config = dict(
    n_head=6,
    activation='swiglu',
    norm_place='out',
    norm_eps=1e-06,
    rope_base=10000.0,
    rope_fraction=1.0,
    tie_embeddings=False,
    extras=['capped logits'],
    lr_mult_up=1.35,
    beta2=0.98,
    lr_head=0.019,
    batch_tokens=16384,
    doc_mask=False,
)
Each number is 128 + 24 x the weight over its row's rms, rounded and kept within 0 to 255. Layers, rows and columns count from 0. Numbers have three digits each. The size before them is the row's rms in percent of the matrix's.

# layer 8 MLP up, 384x192, rms 0.117, rows 57-188, columns 96-143
120:138109119152146082118116078131121154123149122170168165135117136153114120139133122104159127120142122128155144097153122147122100110142122100134179
088:130167175116132221125161154109168160155122110101120132122121093115111135141121162117129105142106158112153147117089153125128131141108163162137145
106:121145123118144180135137111136146109141165165112157163165190076105156152132113116130114144177101138157105110108115163156158123097107143149109146
098:138163155149106152152129160095145111181154134137129124144113137129129125150108124134131141111154143131165139081135158108138093149121094116125139
100:111155127113077124148139105121184106110157155106133158105140134125165166134130102129117095161137163190085128109115116093132106124157117110113130
090:124082087149137117192163154152124075167085119169156131106117190131124127125158144118131138130125096132095142144166114134134133094105142092141099
103:134130135124104109153078125084129143149129109125130127102107126113158101119106123126110078126107146133096145077123142146122166108176125165145092
095:163156144130119098114118101140151122130119153087145110087107127116177089145124124150105124147148140134142092137127117086069105104113117109143160
108:118121129076106118124162204123118108163130123084174155123103118129119129162085151099149106142114087142122120158126151118176130156127143120137120
092:136113122102079121150065113128177132093114114146150167122120141130128130160140132135119097120126128160058102130166165129113114126136163100102128
100:142083137119131097156141141164134059142148150089140151096116143138100137129124118126122100137079129173153141159142141136074088137146104107110113
107:097124072124156172126108155154105120154128145110117091133130157113114162112125128115133118096145149169165092125126094121131155119116116114152156
091:102088147137121104116134142150176123120105149079170155107124157122111127132118069132126126144117167115160113088132116119118139128110113145143145
101:095135050119139136163132111159126117155141182117174124129098146140127158066107116098122106168118134136138109121064089129146127165090088126138133
094:110166135179115124103132126127095116118091134132111147115177110112130146110102143124105148138179109155086107127129118152146129132137120094159163
098:181104120119133120141121138128109135147126114134111136117097134098144112123187162154155119141133101140200107139154129126112174122113156166127161
098:127107150109140117131127120109157136130141121121179111139118133087126138124122143162070132092046137157121114151125145114136126142177122097116116
089:102147131112135115074112134099128117163165095123129159118087122128104129120118133088139128116152095139142132162130172114152105078103138131109087
112:103182089080124132150104145116113124129092098072123158106157112134118122146089128120149121157107063152148108106118118166090098138141097095119155
099:158142114122118113125137093175086144148116136072109175169154141122127098169127154077134198120104123145137111120115107159158128141164158154117137
105:138153132106114107125145127112119132151136068125115114163151151131170121138113095163149075141136152149140165111140131133137117142134116166128133
100:171123083145121144159102166100128151090117142138119161146118102116165113106140091141091139147116179111120133111120132130135147173116107156102139
090:107150146120078108129097181163134126120156092142140168175154097120143149129114099107109189113138140145046116147095153095138126130126123121168129
090:111104118150086099083150142148112121158107185137095102160136126150130166173122133127132144121081104175104121157139141129160109160117120114154158
095:122129145192122148145119100130158087122094119125061144103119126099082071103103169147143117118124148118136133140156128107136091080148140162129149
114:134139103138143107119125124147147123134108116085095106096123091103102137165152110099146144129149118167138083123127140164128172103146168082136124
092:130149109114127114140130154161083130128123105124098115188111092147134130106137154137130121183132135109104095104092150166108117139188114089106124
092:135142100111124139107144169142102129137144104078112109167149122101157146142124097118149106115179112158139093107138117125124075125178180153137131
094:130102120131125120091135143136123101137107129172159132132116098144159091160117125111161143151116139118179138161123119123087112079125113125131134
101:129125122135107152171095090122119147104139111143102102134124125136126125149164121145119129133140177100120085159126137185130111148163125141150149
096:116159178111123108134150109126125139084149112114138149155144094183136132156119128072114140116134129095098135112098129154122147145144127150121169
099:148144129121111141166132118176124153125102102130121125141120121162100122145141080133137133097131130127105142145132111132131164109157113105158159
100:178157137130108109148150087140109153117136158107124152167141126144129110146158147153120140129098142174126124104133142134198141151110079133121127
100:119141109135122153127124119099183098196119098116116128146106133116089134091146074122154149175117106196181133135112119146135078104105132133125090
101:099152135118133102144164170130120110132131139140149153154127136108140140148122117110097113128126152130095115091095099138147147122124102125140123
096:082146117116087131139155139110133109148144111138119093161121140123144140081139059160133101162144175127113144084099128107113139125170113150095131
100:155146160170077132108147126096107166132146102115122111113131169101121116144135141116152114137090077084113132136108122077139154140125151147112159
090:156097157152130097121150168148104148129124099118119135079119120145142133154151152118111113121105153168107123105122071089186138124147124087153121
118:124153104180152089148144095156126094116123177092130123071104142109109163145128114071106164133184084149134090135129116079098163161128151094134113
111:094126168126166151096152136109143135148122155142120131117124084078142111094143111078137141156115078116125113098102126140133171130119127160125088
095:134164173087137095118131144127147172137125120100116133185119067134124152132119114131145119123107092176105121135138172104131065192145113128098165
096:167122134134123094126113125141125139137150137102128154155137174093117109120148130080147138167117109141125111137139175118087135137147158106118109
100:134118129119136125191117151146097144170079154118119116146132087158089132107116138140105144108077146140140138108131124115148126140099116122137154
103:123107125145153082129108140188102108178111113078137124083144160081105154109105111102108133115104143128165107125117162167139138122144117113123089
095:096135102094133165119188124126122117128129120144129131141127160158102080138108064092127133108121151104117125120105184139121105132094114153171124
102:144113075109120135164094066190117121198119132135115129174144110150120101112131163125104137147127154122128148128154144155119123080153156142126114
102:103122130126132141164127126143107109165119145132118131131127154122096142173137108134156084185124155144114121138118168127131128171122105107147116
076:140103119148128109138134123130146111145124126120105147086130149130120117138139085130148142148084178085118111087138140123165127140118124136148138
098:119167125123143118112153126160155158121154087141168124148145089118139148136088110099144115092179100127108118134117175091118171135164100129123109
095:139129117139120115140145096150149127137117120127119193091143154119138137180124098119142142137136131166108115111161117105141149137114143108130125
094:126124118121115161086113117101147139090141129140135101146149081117140102115132145141151147125176160119131111161108129142148161143144135083101134
090:091167122106162189099161112158092141098094122098104099129143097149124152089131103124155136161149085124129141100117126129165126116152108167107135
095:128125134098118084165093142149165164157110086137143104120112155076101118143137092090111134126126092154125127154149148131119104124181160153117101
093:124134134104103118127106142155156118133126101114108107091119147145088159135112076149129080131108137127086094136148121141101119120143137145134124
096:137144138127124172102109183094110056119153112119134141087112132124132088094132061148181117176144110117106125124173152137115122149116105106132138
117:113106155141086109095140079161146176107120121115097111140140122156114132163145116096188119148173104108149118101175102141126109110098168112166161
090:098092159125129107127140135107129095177130112143158169150172145154101100137115110126157117137177105130099101128165163151137102139120094126165159
092:141117173137144199134137147172052114121107151110149126142093149126139101163110092138146100095141124110119099108137126103087156109120120154150142
097:149146130083100124135148114132102096161149156073147107137127144155154102140133082141123120110129184129163127142187111121142088090151089087127077
097:159154102143106123146146141116112128144124112142075094117083144174149095192144162103125163127073120090099109160122132121123113169154116105133144
096:095064132080119149148197144129108134133108127159142134097083142101122121084098128075171125109134122157180180153152105126146088162139127123140144
109:112132151115111115090137152146139146143096172133084173125140126099090133137162134111120143153106145113131118103164140121126151160074153130119121
096:130129128146130114167120153152164161147105120148125096154101125111097123084120148143145137075112138104141130146130106155134154063104141103110140
099:140113095151075178124149096120128113115149143159120142107077065121166102111142137074150152126102122141139103108118107142125141075099159119167132
097:133159139128113089098118113115131180140147135135136094156145131141161083137085106169138151070153141096121136127129113119146128095095127159071112
105:117160147117101138126068101149113149108121107123143120086108154117096154127169101123133141131119169152093133144163133137103132119189159135112114
097:091134091123165131114113132101078128129114149167139120151131157128089117117108172154137141137113127126133111118077119083141142105118116132134132
100:131131127094079163123115113141157123128130122158193165173115159100146125174118150129139123121159126142099167116126118123124090117134151140092089
100:125100119152118116117097122137146121156111124107154091105158147129121119159145104116126110112123140116134103098123103105142153091133121097133164
095:138146117109146151127108147119133115147149134132152192155107141117153171155122089150145103085097075166093172115073115151117153152131152084134122
099:133133115133128115125150142126138140111134110137116126141142114120159137091122136089133135092163128184110111144145140134113089148152143097097154
091:132156116158215078115138123112136108133090161109130089110123114110100124075110154157107113123120135112182134142155070162109153074131130104113116
101:192102108136135126134195121110101055117156092154129130127116136141120100140158124113110158122122089107131177126132136118134193126105152144124077
103:090099114150165126087137175115167129151178108116112171120134125125122115112128110090175103151109147103125130106150105101151148111081141160124142
090:161158123151096074112135146057161130155129126123122120156130122167165128123134174150105125094133160162122179131151115127112121096139121095130133
090:166064076137154114166112126109119105127110121145126180158104166099139132075164125099151139153104175121088088119106120159121133108127147167113134
087:100127125140149132121144086118074156100113134130136133137134118112156149129116139135115113117120159160124099142146125088150125069096133161087141
099:123153131163119139129074090150150132119087113133150125098135100107146122137083117093130136111180109114099095158134104179136151138159128136122135
116:110142143151142110105172070142133143138113118153206131118162090136122116147120131088119090127137144127132131121166129119126106095112106155141159
096:120127167142121151137132077130183145097113145148120132123131151140093094124115151129192151117138112120122137108115101130132127139094131148151129
100:138161085140119142148151106149096148114127137143110105107131143139156156088123094154152100158140146097176083104096111119148171168136096118110119
102:139113103118164120146152140149128162118128124141128120124113140130092091116149137080155105116125087115160119105145134128125140132140158133124085
091:149115120094154081106122134139129114148168111113109130114144175149144144141129155119120150125120140120148099198111158159165080124166141123110094
097:109133119169120157141145155145121139117149153093109145147111178159140125127104134083101164146136160088134143116135136118160158151111106162124133
100:125131152146186109099126168141150124070126145112122091120114144126104136123131121163086118126124115108117107157135117123131120085160131164142119
094:127133151158136106149145097142105183110106128103150132107105114148146124155134145096121103128084127136183132139079094100105125151137104112163089
088:138165133109113140155151069108121157171091141161148118142091136159115134152073117125082140164131125143104108148145156128122135138106207157136122
104:128108095093127135142130135184150090138176175106140115119119161099120140148158149137137139106108098105172139130088119115108127138151151113123122
097:099142100140147127139109111149109118128118147123123130149177095140126129142096142130125130076106134144139110079097084146126142104123138164106106
114:093152090101116164118135173133153153158121162068152092164124119153127165141081131166064157126148140122115108113131127116082148106163150111098089
104:141090084135114142129152138132137110095117113101141113109080145129109107132168116138168157151187127159145139126165142129058152200141084139149123
101:153144127149117050114121107109151095119143119161134131118106123132093118129124111160147155123152113114122140153126090131108132087131104100142128
095:165121131117130107129144144143172110119131141112084096132081136112133105141109099143102153138116133129139120147152120088122120138107131165141117
095:146147126162129123122086127131137105121129118117142167147099125157160147168172097128165127107095143139072117162084108126133097123153127106132141
108:117123127131095107117103157119095114114129167120097144168163102175119140152130160118161100122135135120136128124081114159109140102105175110118157
102:157097135093140089144140092089136100155154102136148136088126136069119128149116137135155120075160145173095145109099123122143100125145127153124140
097:118151096119109091174084109080149148158096108095106132127127136164169134103155132139121148100129154166133114147110144105115137157160134105052134
099:108187184139121144118111110077129128112113105118110183138118102142161112152127120114113092073108111119134147133123075097137133125151144114134122
105:118119120143083104181114134136104114127096133168124133161129133075110104084105115129150119129078123158103169101116153114122095128134140154128135
096:128155093090129107132154121086120158152165102107143135128141124105155120121127120153156106101101123131139108125126117106141172129120150143139128
093:134121094103111126113090102129070163179149127122130171137161149141159190108116155127120150119147120117137143152148130122145112126130104132055126
100:117135152155089144151119108104114125127116097166124171146110111148125107134121140182108173085150129117130138119158143071146152122141127112112128
090:120143142153102134109133158117136100172075162101117145133147056141112105142142161146140121168122137162131094178094118132114128110130144116156125
101:165147149093124144136103128112099138129107117107146135132165180118144094119139144150144095168114160134099122132140154109109117122115071099111114
095:105139149153121152081157170137115147129117185147133118107148158153102119143139122138143109101099074087106118129160121111109091120134144123112100
079:125162105146147099114113124124163076115169106167094144161112128123070135138120123094129179114143097121103116182124104108149133140154116128101090
105:171119094105158125111160131105097142105124152144108154148102135142095106170153090097150157118151109076172143130106125143141145164176123185105107
103:106091183120179143107123109099113136129127140108123116159089138131136107137150129116106082090148137103147118118144092094100141121115109110153106
101:129106117130102116152114137142128123128091194142146154150132150115073183134122121121170105138151089124158139092152115124082105159095141131109112
094:114189117164149104138099147148106120149137129098120101124112141112151137116102161084154138069123077134151125146122161120121158120101099121143110
104:106111122118119161105118161095152067126128167143083099131136119152103126093121138103171147100087120138123126164147135110134075128137112136124108
096:108145126164175113146122117152125154105113110104153139156086163138090144100104125141105143083167126128118166136115101130111121096124165120125103
095:097119122138084147122140136153182156136092167104132088128108079104100128150119144115128194151113129098154061101190124137124178121101138124162145
120:105096149125145175135158124180145094133113150146149093126149135090095075128149174123129132107073142108152077133144138092096129123136111142152112
099:119145139104168105151136127103129154139134116164153137109125091144125138087141154112124086125106131177117112120119107123122152151177113101132154
106:153118133120147143125102122132132133140096118135127160081113167096108135164119105139130127164112149151140135119137090080102172122114134122109131
098:101094114112137178176122153156138111141103136134159114125131150110150137147127093131114153137136127134084134132164135163140133163142099146144066
120:166117181138104105174136129114142138178125143107153140117130167159152074154117146154120156157117083104088138130162145121155147143153137112175121
099:117137133168078133147106156105192107098051143138118086130085116105130113118162145120150131146121137149145085142127096145100174139138105075110145
106:092118127135136098093132159166130100120126123121146133087113134179154138130157107100115099098068107176150130126124134071104139134140104084113106
071:103123118093092124143148107154123126134112139137172135120129134165121132105141071141144089147109140118120133099129119131109085143094137124134148
092:146148097079164106178115177147149136098100102108110101135102087131104146102134111124143166139116101130121148119114100117122145157155111109110118
092:142141127153128143138146089135076158079102097094166130111147121132087111127146179125100186083150146099134118151129110112124149121113137149145150
093:138095099129134119124128146110168184111136141177127147163157045091144176139123131123142140172124125147133151164096130115115129158112150138129150
099:123156182104120118169101126124119157115099136091131094161151118166102130138097098167137130119084137119139165093121094121147117081106072114130118
099:152132132121117140108156116133141131118107108161124100100104076127123157089137122113142151134115111149159155121127178124075139104137161190123149
098:154150160151108156112145095143164152135105132145140139098103140147128100122155145118155123157168124128084099143099110115158102142137137121124146
120:104111100124131133094118136143095101116115095117137129144160154092131145152110127127117103154170169101107121109108146116137116100149093122117174
101:102062148094171131130170150092155135127086153145125158118135103105127112094136150098135102126155128129081136126128117130111147124142091103147150
092:159131131155085134164127151157125104156097138123110146142114143120115107147157145119125144142122137182132151106148140159113141120153089098120133
109:133126120104141136146100125125099120163177144143153122118170158118161157135099130157058123115124145117136139112110127115121143127186095099139116
098:093134086132102137076098166105114177121118133154124126126136130100153096167109097118134168101075109091120110134122124150134125114146122140127099